config.toml
n_layer = 16
head_dim = 64
d_mlp = 512
norm_place = "peri"
norm_eps = 1e-05
rope_fraction = 1.0
extras = ["capped logits"]
init = "normal"
init_std_qkv = 0.0491
init_std_o = 0.00867
init_std_up = 0.0491
lr = 0.00618
lr_mult_o = 1.5
grad_clip = 1.0
decay_fraction = 0.555
Each number is 500 + 40 x the weight over the matrix's rms, rounded and kept within 0 to 999. Layers, rows and columns count from 0. Numbers have three digits each.

# k: layer 9 attention key, 256x256, rms 0.0814, rows 152-191, columns 128-191
# q: layer 9 attention query, 256x256, rms 0.0776, rows 153-191, columns 128-191
# v: layer 9 attention value, 256x256, rms 0.105, rows 128-188, columns 128-191
# o: layer 9 attention output (transposed), 256x256, rms 0.104, rows 128-187, columns 128-191
k152:484506511559555496489536448517508532501538471484483538507542503439477479439491481471490498461554593482529509530490479467506450520507489489520487516478441452512426481487519487449486551454559464
q153:470547477512511475485494502502529524557518466482499485485514490456482481523493483459490516545488479436496473533532486522501508545526502473466457506538499484484479518515451468490521483469481501
k153:439536526498428504518502497500487479531512460532525501494506497503500533525480457579517549512536478501473478483474465565526485495525490479507424479482537539507495497478568529533533485483531542
q154:516557417526460475497522518536479498477464550403531469519507535526535547526487509493418504484523546464522526503510484522478467511495537503449503543501406520472490539512513516510556485538455562
k154:476497549511467431496537488500513484498544468516519535474550548456520487576532451488489475478539445548526457440527487432449529469487437545531500528551491494494513438477544512447459491434525519
q155:547507541502477499526460482519496522554455472562557516505444500518453535541475444525501472573492554496493504555513562468491489507490495527489511481530455495492554539487503504486525453454491520
k155:476514551513517525513504502542534572529456493514549512524499476469547516504459525454460478487522521526448465515532489547538485512455415439474541471539519498514517516534528511509510503559458469
q156:566491524490512479520483465511514549508541441549522434473439522463487479557563514518541439475513543524474482501480487489498474589468473518503461537500551440531528501537544548505495521466530469
k156:513508503514517516536510482537501469465522501553439481518467504457532481514443501475587480466536474475567462509523518520508466533530509479532476471464464513512490511532523496508550548486523487
q157:504464571410551564539501464521511515478491535469512470498554503535560506518463504539512468482501489469481582526453454482513444495498485489536511472498495493510487501565510547507462526481521460
k157:504468451463435493487522516482542466536531581541491489533444476494445490525523491477489526500464514508469517417487500492556491531509485508502456529560549443502471528543496471516496447536535491
q158:528477541499540504448567501461471463525527488567486462517540526494537478512522549514518530452510453568494518516491553496547432546516496549528491536492454505547509516558481481505490493476527482
k158:488466448498497523513512613518471467513521498517461448545484477487443495514520562493550525569389437509533480491539511545496542485480555478425498517501487497479498503446529471547544501508460537
q159:534532531511528498490542523497524525523448432483506474483489541459557463502540474485538582481468489554510502506485481435513493517449454475490538508546514535454432456535446507437470454535547473
k159:446478468447497572538535499514409476554539534502449506494493499528511536525481493497507464456480494445533509525462414517565500462508562454541496456429521506510485551534513521485519536536543536
q160:523538452490484504451497458501537496482468492510504514515529461540488494548544497536479492499536519486543523531467478500492538534476520532519509471548512534486482496481509520546391493471469467
k160:500487472482514500486521469480510471537459552496506488474521530447492530484484503483468482486512460529529524493471508483514527526487505488489479496549511517501488503470501500490538528481491517
q161:490491469504520511543533451489489518488468527471464525511507522497442470522502535482512481517483409546539502493451499538509520532443510468516472494466515478468535476537543464512559539469427511
k161:493499529466483550500463479500490494494503441519517507510567462542514475548527465522539495485531506476478501547532513537546496510506534521466563524500568522450541533516500549461500453502477556
q162:545496514468493524470484496498430445528469491537464537502501505513487529482452505524543501489481543519464529438530548520482504484521484504492480462550465487520536503490479445480514504519473529
k162:586534490548531522465506474537577519500524494541523557516499536462448556474479469497488499495459510548488469460460534435454523470489458500483459503467507443544493464488428463568522498488461519
q163:474589480546563553503513486541537560529512542448520468486529515483494510481485480497490437456478509482506580511454512500468516501482546474520499548503509515462514507426546536578485485502524426
k163:491477614490493509503455533438433522502488452482531508435487492551471459523458548520519513525551462525513571544506514483485476485490519521487511507564529509472517486523540500467520444506508565
q164:473526441484458529507513487435541441509466472508509488549503546498538515461511505468551530490457539514489492410494497492489491474534527473554515476523509526546451430534451474495460532527557474
k164:460446466525521531475545544523512444482472451505543474539479460484520488455508463576442497522477506459464455493501519470576486530490506547485517503500534545441533504485445511534482485538497489
q165:473544478545472492488489471531526498517508518519478526537518510526493439515521458447457512479522490498540502439445479501394525541468464487519568474440457489523529460493512485509521491538526437
k165:522462570503459544608446531483479479496594495488444420512481510548509454529445510474533528457464450513493467512533524539513467535527552491478549467463556513465533546483436498432533572501445534
q166:500448483468471516479529519497521421503490494551472515508565478495549559533444495488493484506524562529476529478509478543500525516503530561456518478460523516493483500544483442463446509512516543
k166:592524515517474511502471468458440495505481500486510517523514563440508528567459502517531482474538431451573577492521496498520442521561466506541472481500478459508502469487506454516538478498503525
q167:519567433511487452469480495542554521514491482428525489532521532455458493435513401472486485472512499475522511496457488529474531557437504495481551461511493456514535491512566479503510469469535478
k167:413526519566495513553485586532536480568559528532511459534503488526534475481486491516535545533463496522472391443541531567534480516506555508463523499525571529488491502479463520521449541514492501
q168:498483554518444523504495486486500440507529512534432520471505484515444475473489446534524482511459571591479496523555509510459514547569509482518573490512489507450506546493466504549514481483491531
k168:506537481512516486437464480481478465504501467405454524490561550502516485475528457550506450458501501473547513503499535464528452487537424513568410492430448469559529522507543513467465505505440510
q169:490536569539481529532430569477515545505497476543543546431467449507509546478482501486421446450491526579440456475448534540525523530524491540484471526488528483493493427593530491543483485493491534
k169:549504506546444500471471499534429532451495471459492494463548522521511458394472522530509489463546518481504531553423574411522456519497428535557475458485436512493499407482523414510548512483517579
q170:532534495521461428504498484514557468454545466478459537518490555489525498488518468478496571478516434474519514475553495502481531569551490507539497500499472519525472563473548435476473511503480505
k170:505474539565539553503515472456507491462477485458523480481446507564554464566513535495518496501537516523494447510499551488511441511507538497451452548496545521549604484489500579468519504504529453
q171:447593504485540524526496520504484485468516493533514534505515456509510466456532557488486458460512464484480494506477549480498479545454495486499482444549436475498470471547483479556461503513484532
k171:463452497440511557482492530511502501531506524511516489504517501442525561527499490488497527481481491501499484483531529583424490509529607540452546541473574506441515551443469517452474462462481486
q172:497498489502557490490511502521528486499516496505535534433502532528468524546514506490509507479458522501523499524548510514454532518502474502497435504532519502490464576507470508530470552526544457
k172:499468478562429494515487557525513522484480497538503484521508497424499476517472542498489420584526507561526559475554540454517495529490541483479530527476528507529437477504527487407534444513538516
q173:452519474497446445514483457532524545490519555477515545546459452483508527534531530496481489528553494498439518531514446506471563538472600455435528433503552503543490519493533512507460487536453458
k173:582535596555517471447481446534527509505509469458476564457486487455463532433555455577522465442572536492470463517512525532535368506531461508496495486441481512434600566478512517538485537439478479
q174:561594482513487525474530513528508482493484464492511489469511487594516458499548510523534541490565572441512477491461526532502543480512515469532526454523416541507496530507489488498477530504475452
k174:454494544473571528491524539450485448522497480490512538509454508535552484471556476443484506448499459493499456434533475501500511550507569446453463549471562547507522545458441538529464409577490466
q175:463463516526554477559551484516496496484539491459487486454476476474550490480487465487470506502507502504493465501525516508512545495470595502516514504492549556467482536460442519499500444485493456
k175:536573492495501499470481437554502517454509500485452481432461498528448529482505547496520515447515535461465571529500492464536398510504472462497489490429502417555551494587486506478557526496473559
q176:551510484457526450492497455458507446532450509486527469529536515497557509535526485482487508488515464498481514535536447503497503496528532522477565495515505507543482490542499564476463515496456494
k176:541478521507471525541486504477516537504521544541496482559500498527544475519573492511453451473479456510484468458500492498473446470531485527509496485485502504485510570508474511547499508507513534
q177:495535514463541537490461495490491554544547570460536527457474556497519518469485473493501488509516529519518440451570516558484519505492519436492502452485549551423554502431507513512498470498530509
k177:539541484509494453530487464481495488433539487515485540547481547524452524472510541536447491373536552461467524517453540462463443443542500480498471476464469491537455487531550496436520519527542506
q178:455538464528492515479494514506502458556470496471467485472463491485486522495507524490500424515444554546498495505500537504479488454471502478503465489556506563457457548502521478515473504530534452
k178:496534489572491534521496526551452500480468464480522537503497488514477527482493497497449564484473529476526530538500443472472482489535565487485472482445461473534487546512475493552413479557517520
q179:496492507533477569510508507487472482452450542443465465472513502578505459448524434440561513526492544488512481526475548488524523448546479489529476451446470491476444489478463446519432498515470544
k179:497505459484496463478497490458497480547513500522484460509458489530489491543484519496513528489470483549502494465471516481465518526539512554447540528476560452522521467520435533460418539506493450
q180:448474548474489453461502520615492532531442446518472497510545502448484483490484522496554550499519429513529497465496527512503478460520469551534509503533564507523529531533549483456483494531594566
k180:513458550444523501534535497500464502587444502522507537509463464488484528511406532457467534490498510513485475436558437528496565519516535494459477552461531462491446472473436535514558531539465493
q181:498476509466464461521513474514491503468557489527540470471557526484466470524560491453507489498505487455507458506562506473503533494469516498459478498555519447519478495529458505464532517519507467
k181:493531495500488457492560484497471538448424492502512557489508477466554536514515457510522560438574457465539465550499460478503482487517397496533500498472485551452489492548508504510500536462517530
q182:521480491581477497582505553499470482450532468480500438507519523461434490504579521425509541481464461487489496485533535482510501452458495486550452520505543437443515505599515508496542480521551473
k182:547495425482559497503542505473548500491557533505496453510522462483526552570501522490489531503495489510455496468541532506469541487449520552501447511505531521469489522490513497425516562446497422
q183:560513476533516514486520503491484558501513481509463513514502510482472494554501517515567514490500521497515528473529409481483529491521464451481456523463533480570483428510530540511565522512431469
k183:537411487485504461508472461508517471484493545549495469512518465491475520499464514480563464535524459485539551491532466448558521488482489473537529488541475525517530495422544501465494484524509509
q184:488517503513511513498550547492522498484536454513483521533500484412473467503523506530486519460499493576499469485586495516490492556467506489460489500538494468454448459478509493468531491519537482
k184:545439480528553546521545483482519536529455532509538492549484512505443480517454539454584542469555502459526494489475499478521581531461514481517484504499484534487479543495482483543439480453526514
q185:514488501552504477532535510525506467457496535521517484467500474405474459518559465462490539568502487517441537474508513471479525543491545498497521468443535434503521526474573572498529472531540497
k185:516533520467481460498500481441537531465495483476477531475480532469444474498466462515510533457446471512455514495474480550460477522496489491466476546483455520524514488590475476465442524465462499
q186:474451533574456481518512534528526465476556603501498552451469443501493519484515484445487461559462499576530498526510495522482539435470615497485520506467556535552512533470577492506501485466518463
k186:525542546486560486493518464601466526529455475410500577461546505499500556471521462534505526413509516459444535519418476446474454524494451490491492496527414506547502478537469509550440567457539468
q187:517515488580448467487467508495465466519483476509477504441511509470529430461539470524497482548445468518443481506444510471510474527534456452473512447504486476531481519548515442452442534480481511
k187:463452507463500524466523545494483452491488454503576540514478517530471545503492493463504467514537475483508522465540447504478532572496521499399511515502518456534457515429504510497472482472493504
q188:512579445501518488551481526506445490487515562544551478524525526531545488431446528490491443461494484551439482431415547441557502526541523477532458512496456560481481501515505554535535452482527502
k188:486537442516483491540513462468539535461515450471497527473501524463540525468483520431490505484471525504492536552518548383474510545465447529473511523421469487485517436496476448470502488499495534
q189:503550514517473443514500499513474562494479555469488474504559545473481530435490490569469526535461458502490538502496453456532480512441517514476518538460471544476473467493491474536453515516518532
k189:476471560428492474514553491429504508557481472459569505483474525529479538525515469502532520496585509451477471491439504495522526484459464475523487557483432541513449432437488548530477518485547461
q190:527538578584465494527457522518562489424504527524540453487529498510488468466515481514566561541541471515475492502531545487432527469450475487521566477463507549528530455527481478483539466498488503
k190:551518455490516472459498516503506518542514518559467471493475514525444478447497507577512481530492408498570522477415541525490454538473548433475538532528563487512424530519528485504515496535485393
q191:557506517511552549497508558483542525460511519508501502479462494610479426516527577508552517487558490451476505479501482472510474559495397534503464539474412457503505492569445496478534490479505522
k191:457435486510462529527536477502514485498554547483502500514535538468512504462513517563471509503450453593595496491539496511490525478485540503514505476493556448491534480470490450490512457486481471
v128:491500515492454460515453564492492537493488505441496484507522498545490484484484547519527497539484501485512478556461475528437523458448540565486485462524440533498437490519469485560501571570475498
o128:518544510460525544526494472532468511558462473465552476499474481496477486455445481507546519511528546509518505539504510527586512516510535540563485457470492507535534562438413469592513532516451462
v129:467523484453486479493475492449475513535589498465523522517466467497454454471516461582479466468502619453459517523499491524480537516554493459489510572467499481526465490510543524515450515493485498
o129:476561516504475515511528487498434477565457516560459471511459490474498500512473481466517481495432512540515490463491514459546389475481454450497417489433455531474481535589489506513589465501537472
v130:531481435475506534488499523554473477516497535454495490501542446553523455493451420533458532527445532490531462492498481516495514580542439475504501541535474451474473476509497548527552586524506447
o130:509545478492545467574553440477441514503482513459477528504523489535478532480547499550438470405524513467496499576528490479576463492490505545547543529526486505478478500522490490456510476463482472
v131:572528457430526449510483512463536512490523504461487497463557477542452512453534479514497483495490524521508493527439507490490467535526530504462536531503469482511505461551467509509482482498499425
o131:420537575507474501578490511483509551606439514448506482499514431455471522538332523477487547443493544491547501425477494532603495488504503566499457550493491528511477486498503507492492497492521474
v132:525495436508553521481477558510517459495517484483529492513507446468503472487523435520525528510481549507502493534502446504472494493501510490562447463525457518579508445455530527476485446489485471
o132:488477524504470585509499478412468573523498487473513477478440493470462512523465512519513503459484442577475517568430468488442490537516503489523491480498519502527452530477516504523475499481493522
v133:498434489489492418495489495490528482521498468516535542465506500521497508453566528486570542452499472533510570511514516487554471424516479528498530478491486589487462453483538477538454515474522551
o133:491466573513487495530478555519560479485521507462490559505510510515500530468533517483462448552530444514486451548491496515422532491544518486531463497537527514478489500488494426551491498483434455
v134:516487483543583490574559474500464486507411528500507565459456455523567497490517521501456532458494548479469473490468449521460524451505467450503486536482424526504513500490500576402485486468506502
o134:539541509545528543542459531523586515484493504445506534533508498511497535516478537560481517486487549572495468508553473450449444528542501500516524462514527526507525570499534518433490535501493509
v135:507466512464509489483506460490540492491470544554522492507458521488466465489518477482458430514500530476483430438493458477560495481508493434508485433562466502416509455482480504515511447467452494
o135:540476521540525480495475518480490466442541512474543414449517575505463542504502487494586561544441416464478581514511502506481475499436545524523534540473522525506553459500542459484526496497568453
v136:495479504451581482521484528479483484553500486531488487473502535501514456488574547517525477466488512532444491521503480424510462458528500515479478552527506574507558457486453505538454515516458499
o136:383563487542432529520516507472531497482520482450521487548435560480464535494485454459498526522504434554545422509516526497445587488446523486521557487503514495425520475519484512506553537554494475
v137:485476545515500516482532489493461478469508454500411531534519460475477474538464559465520454528512509470488446461506427506465472547499506495502506482520529412541485537537435534539522481524489540
o137:541602492425554492509473515423551542494460548458508476460548512457445426521463475527523538549411510517501468552508478486470505497451465527474479464490570511491475483484493498476523508484470497
v138:454568483514556496493494456485532506503507465505526499502454554480497554530486538530494470475516428379475464466514491495485471525469501486527530470503528403476565518473539472519504474473510507
o138:519509508570445515489490493475462467490533489520504505512462512433481517470552497469551528529496516562438533480502508478447543517548467462480550524495504570551520542537525465480483520496528518
v139:464512484512511520501514570513487506420492507526447504484491512496514517500548594484498456546508486536453520509447451546492571470446413503524510447538514534460497506448516483474526501440557527
o139:544472533458515491538497484437505488533501480511542476497510522529520503521447476539505545476515507505446495538589525447491493455581537487515485443414546485466527518514489472507502504535432520
v140:486517521524480464519525530561484531514450569513492432576424459515463481548533574405500548503552441481479433476423560596548546543534479550523586471545441488534514508497449502515552408484447541
o140:511541528445440498423467529454497512455568486493503458518505488479492495525477506518513399543561542532452497414515493469513491453456529507506495493516575499477518490491543545474440457574512444
v141:545453532518407481443429516478557514559481497552545456466443506498552543440442499508494526513494507504516472485526568478520482444474503538516508433457491527521490450499486530529507462460439514
o141:467501524510483526499518514533482478472505436511483467446554569476502495512506485451519475468524537559476531573464471467448539414591464506520528452482513452490531541449526533542509521497453457
v142:528490479529572488527526573502476533529535510488489461533478487550497435471536482513500447505474471536476514532535539517491540533491445543487450542493533497474518515479487463535609543454440483
o142:539551520582484566518461535431532558536520487496487475491502506524492529486486532529467491507454537466490551502465544490481445495507454500484449513529524463485522516507500489451484443497482535
v143:466517525484529478493499461465500498437489511513541509505506473529516489496540523518518560439454473504485612474505492511487461439512528520522585514537483502499459492485473480488462470495514545
o143:464458486514469464587495531495528420468528471461475489544510468555446468513424504462532521547514531546491478544462525435512536534516418484508465490482431519511526495527484458538442463477475496
v144:436508499542459494474473492513492508508504494492519523521475530552458531451474443475501495485533496545511478497447495529525547497499508516494453459521506487474505471515470516503474442513475493
o144:517511464497525502403516538572421520516525476444501471531477535519427443489502470427455482552477454497539453556479493508531505423501502488498429517462514524553408507449523512478534498549471500
v145:489502510497514490505499499476516425463525513488497511460497475467547499540474529465495509543503493509478498436545485486496463445432495464495445471490534540545467519540555485484483496474534495
o145:499491509479490507549467532506587550484530519470472520527550577491526505489516492554471500534424529468559445483529441515537550544491547452454496504510515522474445402454528525461485506459517453
v146:487469517530551457517454437460554462532495511500573546515490490483574556531503498512505468530528471513492484546504534553480498429510415508468568459493463523461526463500497488496482545471529516
o146:524428458518484486497541521511480476512436536495480479491501452542507555498553532512531538498545516443516488461551565515480499512476489448544517550498500477525470584449518476504493520500514433
v147:446427516508527527477519499512494505513517489469534504548506508540504457450501477539522472425511410525503527488542564499482475525517461547516488560513465473420518478518484489537542520503467437
o147:540516532530491505543470545531473560479506440527522478556479499531507500469517438535529550529555518475509521541453502535498453416547518492516520509478448505533470510481419494492454532488500506
v148:481383518536473472495488504449507457422485493499541517447489498506472459478525565501468525511525516544525567425507535477453539478547509562528521486559451518520496422566540497469467524532508457
o148:503581538519499506520487566522520461474503418459461480495437486431533498449513512512489502446562502509501501486558533512504512576535534459511433426458504493524471507444496557520476496534429506
v149:531501553502514466473500461499542509510549489483485502460482467475475471538487553482445492468548516524498495468478498443467474436473463522461536539495557464551495517467510497513459413457527481
o149:409432523466537446525521545509495508467494514528504502503475442479471558501507529564506452519433481449505544569505521483472503538527489521581454490473503510523470509452521506445514491482556519
v150:522493460458495529476475442507523533461543530543475544502552456526517534497540557479547551509550460559499517546525560485552494528527472503497552514537493468489534544515468495484531502528521521
o150:523459514470531515491563455465579446581522501521441528535472514476497452477513472472559433433489547411584481474514459511462511495521511554451547519500537481488511488489478451493471515527400498
v151:497587522433499544465467435496483492517495492488478559489548462487537515504555460425528440525455564461524406520498476513533531444524584464519545493492494482510517484535477504487482520470491483
o151:549494487568498465496556503464497540514482541451511530527508530443496537535522471500488551510569487517474492475445501481505497545519469497394551490498469461469521494495544529526538495530408520
v152:512492470479503463504528580499549446463519482564499472534467506500467477523466402493482481521486540507500508540559495485453495514456482536460494377435512490495466529521573512520532459485578485
o152:474546509498468450469468497577503501520389487511430447474538522541519538526499528455464525442442523509501483512492518462525467557538514454510483503519524557568501459516502529517442542493417511
v153:475483536529533456505548466546492503487487498511406412527512480514533483499455510420481557490466511480472470453456479511453540500517457534504488547479486496483491509497562444499552456544549470
o153:510538499436476451518468456489477559421463456533486505532482463501493458509509478533495478489531517511499482529541522519501546500503545551496476535566582491496494526497461550502480484476439499
v154:538522469470524522486529508541498520485438489479459471518491507447500437538503530428509519449472503529456547460521489507529494539552528543497544485447472489502579479464528509502478497506452512
o154:493524510506461535565477575480441480473528457494472468570528492565487428486523501526555450564459443464491529530481486481467475481483479538504505508596554444483557494511480569421517555502490490
v155:500532501523534499486580511463544452480537485481478509480468509433498443506496474446490550493503543448479463502535472552530486483526516533500478518498530481508531480447548545544494522524462543
o155:502500542475474462510450444496518553513500482444467457503491496491508530506504474498461518572493420496497490539538536416488514577477487544490481486505496517521517541491536475461485537401538456
v156:477527509553546513506511496488466502525542544508498542537551509542536499513537524549479464537470529473537513530533455513506527441531495442532527541470464506446514531491505476480498464469504510
o156:482478496538500538503504462523474525486510453519505531564420514508526526533511501510518484472487442516447494545542511513549503547471524473386498531483512563426453491529513469558461442400516484
v157:453469432452496505483460520473515491546554473529544480465513511492458521457458546520420490467544527521495582551528497528526476531466465431454505550480522496510474558481514531470475501498528519
o157:576439544478539570565514502537447462514518532588461501510541520511525479549482533527572500466485491497489509471463537462465498504561537492543490570465462495486459467479452486517493516521547491
v158:508479543524507483554472489483440496523445473506518453480522523499532505453544504504466449435493541471464538460517489505498509488505483465479538463481462577450431520479516498483423468521565589
o158:540490511478462497479468496467504441465522499471539519498509541541467488509406470523475556495522541533480517588519553527514489499510528424529516533435489515512547523520503537555490483502539470
v159:496427527487525473477524459475476507478554505446534498501487508470519503494510490500505509514462487536458437457439514430485503508464543530529464544475404449537553435529547482470496538496511543
o159:497467552431488528472457502436491551469495494546526526477497501479523496442496489521495569502493445563546516469459518520554522427519492477599499504525452535513535485451467465530456499538476521
v160:455504490486456541486482492472524503472482491511481478494582513480496463499470450460501485518478555463475471545514467481509534447484513476512458508463494462480496437488509513442511504522502541
o160:483455483551524516608483537548478571488524524446568515492489512483482509570442516545486490541535413415483537515464484528501471531467416511447521531533477520524463462488492487568523513515501532
v161:536448501445494438499532490503499478566513494599460481498472497459537557482492478444473514583539494500503517526469524453538478491498473473486451491459576554494517532490564521525498457493555487
o161:506511471511471455483490496435441399513478546464441470465546472517518455509537534521472510480476508490519483486461507530566524503537511475448465509498517489539466478421452513493523504545505529
v162:495489464502488526499479482542490559517465533482491610476487523524530468469530497527523436493505487482505510527466523507502490515479503467504510477469467526471513540509437479491526535521503519
o162:461460537533528488489586514479495468491502517458519462514506489571527509470495525463504504519471501509491531433463502529494488470504431475533488513484451442450495560533516455523483446442466488
v163:476523536489519504483526467517491443465523520511496492474563458471513461470467440565512500488393543494533498471500566536527536415572535520517485511498513498500505446553526495533474531498511473
o163:514496534523486500483530489501453573484491492476457477508572502494500560512543510458542551549600453443516541496463503552500502508475512504479449518501520501499548520495487498536497477464549530
v164:449486486444505533490528477444533492511507480475482527534534496459472496494480505546496469520445475533492553499516493493513445530446471555495499489463475519505540475522531517501484508528502434
o164:509527456500485439492470477502502501525494482494562534411524547444489505464423491512546490526454532429530431499528490550504498513460515533565453483522463490443491548483507526490593528486531524
v165:457546452589446537473481527480439505518554502569469492449493521476502518463455507504483469493532501474508534488492475509476470550465475491455469562522547498519508454509548505492535602459482517
o165:533452511528514489500500478498551513529486431576488537534505501458466509496512443498482504506450460565505451471581516550501518512488519532509526456501437528463401592529484562545519474539533474
v166:460463453491517492449465560507497497475521486487481518518509502513493480468528529466516541488486490578477507475499515475504484533543514504488528481456512551505506504464529517503482452492518511
o166:504525504486443503525518499550533498558532523478561471506513515435461461477462511496555484473514526511430449481549468486481550442508483501475491506495497494467557507459493564489490533499470501
v167:533488511464484512463510507525484493492502507470471397525507500487549446427513468497442497472545601488477512409497521519488543446530466504510510492459489516490535497520511526434488503535503509
o167:512446552559448447506561422512445525461538550506511503511512526493499464573506462514500519473515496459537497524471471469455432487512431494505462511497534514486507490473516484491491466525512471
v168:513520440514483507515573504507524519562508487513473457529521543552480499475475408485536493466512473452520604496500519545527490517495453505447479595497551462460550504494550509455487462508511447
o168:539495491529499483568542444546470455501577506401450471540536527520479493491467494473459467491534520428555510542447498460473522530521462495549512549516451488447495552479473540585523499502450508
v169:580494466448490478482508512492510461508525540517502510419493477519487495481488529453455488560477519492487477519520505482495518461526534399510534410479570515489539483490480497541452505494489564
o169:504510518461518524429504568492474463422432528508451462488446476424497493526504517516520573465522521482481538493497477427493483507511520458467436515491491539561558495509538531479487522455510476
v170:502442510552529437451508488521519505551549522475507527518545529477545445498540502554461493470463503516496541506450525494462459474505437461490473520562452543494423481485570466487483502516501455
o170:472501529491532505527555529468519522505483443513514543501516497589541541489554436482459520533524500527419490508515513492518472543487526497567568503492495495483462529470511476495502520507492436
v171:479546432520508514502485492519510495427532510528501523508484506477456478511485469457457533494473492499490499459520382511483477502508537461569562448484520495620464527469527520567462448453465502
o171:511517562545480474571491510483473549464462502478490475467433530415487513465526521473534474518564590544493506453493475453451519480493527489526482416565508479476537442507455516519479457493531522
v172:545478509448454437439539503497511517543522480540453516501442506466456516509480549439473529541574514495512444521496479475497472426552501465477481405480525504510507509533512495505506522517470583
o172:514460536494533465465460524502520443502486534464535486502516536480540488512526459555538436480501468499508448497512562461503502484458456552493523460462505492508533468531518502461508478461492465
v173:503481513560490529511546481474572481472479501513465538516490432483528489497457442531502490479533482496457539515560533436502585491444474503494480535455521509525511470539490495545470470513522470
o173:531488496529516510492497504548440499437513497408559451489499572524535539508524523500500539517450510500571517501444511509491461481514562486601460482488509502505497461476518577465486519500440474
v174:532539485475528497475475531508507556486469531525456492528544469512454471533451465522463439511542518512518458473466461500486515495524505446497536514510452467548510514502455481476547462532437502
o174:464508554489547514514448514494474532508481482505565508533537466473513513579497481575528512451487541488537553500490451524493437540416430567480466516481526515440471457536511517502514510456566543
v175:512586533508460524465477489535512509455487528444441516521524514523517513557476547479556438534471552508523406511478462477408548451466533544489492517511506450457511556540419496483514588529511507
o175:428520437512598476530510489515510507523505499493496518534476479475523485436488510561530498451544473474528542503553550450542537559518512555496514453475558538514515505467504451465506527527479513
v176:546524462441507517515510478490463561478472487470487526467515516521488483499533479490458481568507515476493475453510489460481495490478540503447498535539465438566497502490478518464472573515500447
o176:527528476538534502504431448473481483528492502470430541519542554467458545473520454488578491520511538482563490487578487514499470520434435502551452491484535446473509517488433560470562498528509489
v177:487516531541548534516498469491513534495513418536500495516497503486499525491551535486446512489521509466500543530582534392484504465500454531457494450494507486492498480467591495443463427498512514
o177:459490443498485491503545516491588502407523446512486465495486474457513449557620504538563541458480499559494474537463445543477525593510525556564524455560571527554491521548459519534465519523490502
v178:446538477492488369505519459559482539508476500483508495470490560515535500481503516506511550467463450446507492461461485492440513458500494485446474458482501525506472468476500484520499504423473539
o178:519427520513470487541431502478522455473463505547512574507558457479473556508585513444474516509522505525498469538519489516463493504497467474503524472527484502551563552476571560556493483470476455
v179:509482450515458495522518505513477530522495529474520562497567534528552481482522507513552478467518470472502531481476497558438510465483446497499471501441520525468427513460484518524503537451543488
o179:559427498548463570516414568514529479468499461516471507536518536513462504474480473516537500554478531438454512507543496487519413551517509503550459550555478435480517554529444455440554462526534446
v180:491463509547525519472464471552484502538537486485481466507452505452469524499508565470507545452566479520500530539480528527489515484482479515471466490538558540479513497560477513469504475533540505
o180:480509553468513499452548520542567459490597463545512505462544466554479432503488450521502456518486543562493516453505505487486538481480484472531458455472546442542471451424504458526466511588459497
v181:495531489448518506499476498530483493546456559514524545494535483506486539515578497465554481525517485479527458543502494449479529456497530546494472440534449484521431477520533492534491507504559519
o181:498494450524574509450506465447578478515538441496506546522522508534475509462519501509497534432489547473499458502455482480532474545602458478498498489513525508516558507471446460543504476489407477
v182:496511478518452477493542485461598504555530438460517449488497513528517472510457525496502531475504472528472520479519477504548532462479469512498498535534503507517505500475514487494462487461550434
o182:484484566498516480532528476483471495509473509451447514453501473475474469477446486487441463535503503531485498518476539501573439489515499483573491513485497485502443504442438503486495554519480507
v183:523519505494501461517465479465545456540575425533542486493528548512539541469503554423563471515469533529531464494541490482492459459490552477552513514500545507456557462513529473566497479467496534
o183:471413499475476493503543500476484541508473494500458488498425511501450451468475510472460570522488411479454520473545534442535551522529494495481552527462513482490500508557493433489511514519524486
v184:485482524537497501486539517489523418540510468554498536572557541561463491458511550524499480479520501513508539489519506477488507523441517536515472534570500513542526464482497453527537475507516497
o184:489553455494514504516527515481520453484573434467548504533475525416486463471527482511480516549515510523504458520481494499551523526547552525525519462464519499528482532497458498525525505522468501
v185:463469534521496545483487498487491541506557504555570435482495544537544485449466525469481506431552484498532588532514485510519533524462490551520505589532475578432484489527511467500473408503486468
o185:489460513500453470508527506499498515484557504459493471486570552530586466469489489442538492515565505510547466512434566477520505481509541534530496476490502504473476480494471505451505531548563517
v186:515503470508460442525477533544490476508526468472503507509493466498492538492481496475512498508531505467499541526492514509481499491506490509495487499543564486497455543552554500531501550494474520
o186:504505531470440465450463497458538484507521498537432466527527488487498474514498505537519529494501492498470505513499509497498541525561508494502539471498493549485481552498473474545497514443520423
v187:533506530449539436505502485513566518473550457509442518416540487482513478497496485543537479505493497553494497452521515478471477483529549470448470537557494500458520461560474518530521523464483507
o187:539496540492457496514531482482475484468481455531544520462485569492464472488453544486483500459488445460573458515459467495524516398452494497559498487483465556552511528448503548478479531475550495
v188:504506522428542460453526487504466500494537530529434510492517550447460509540503471480430462539518537529553503451485479481435441480571504506437463451507524456497464475444526508495508494494477518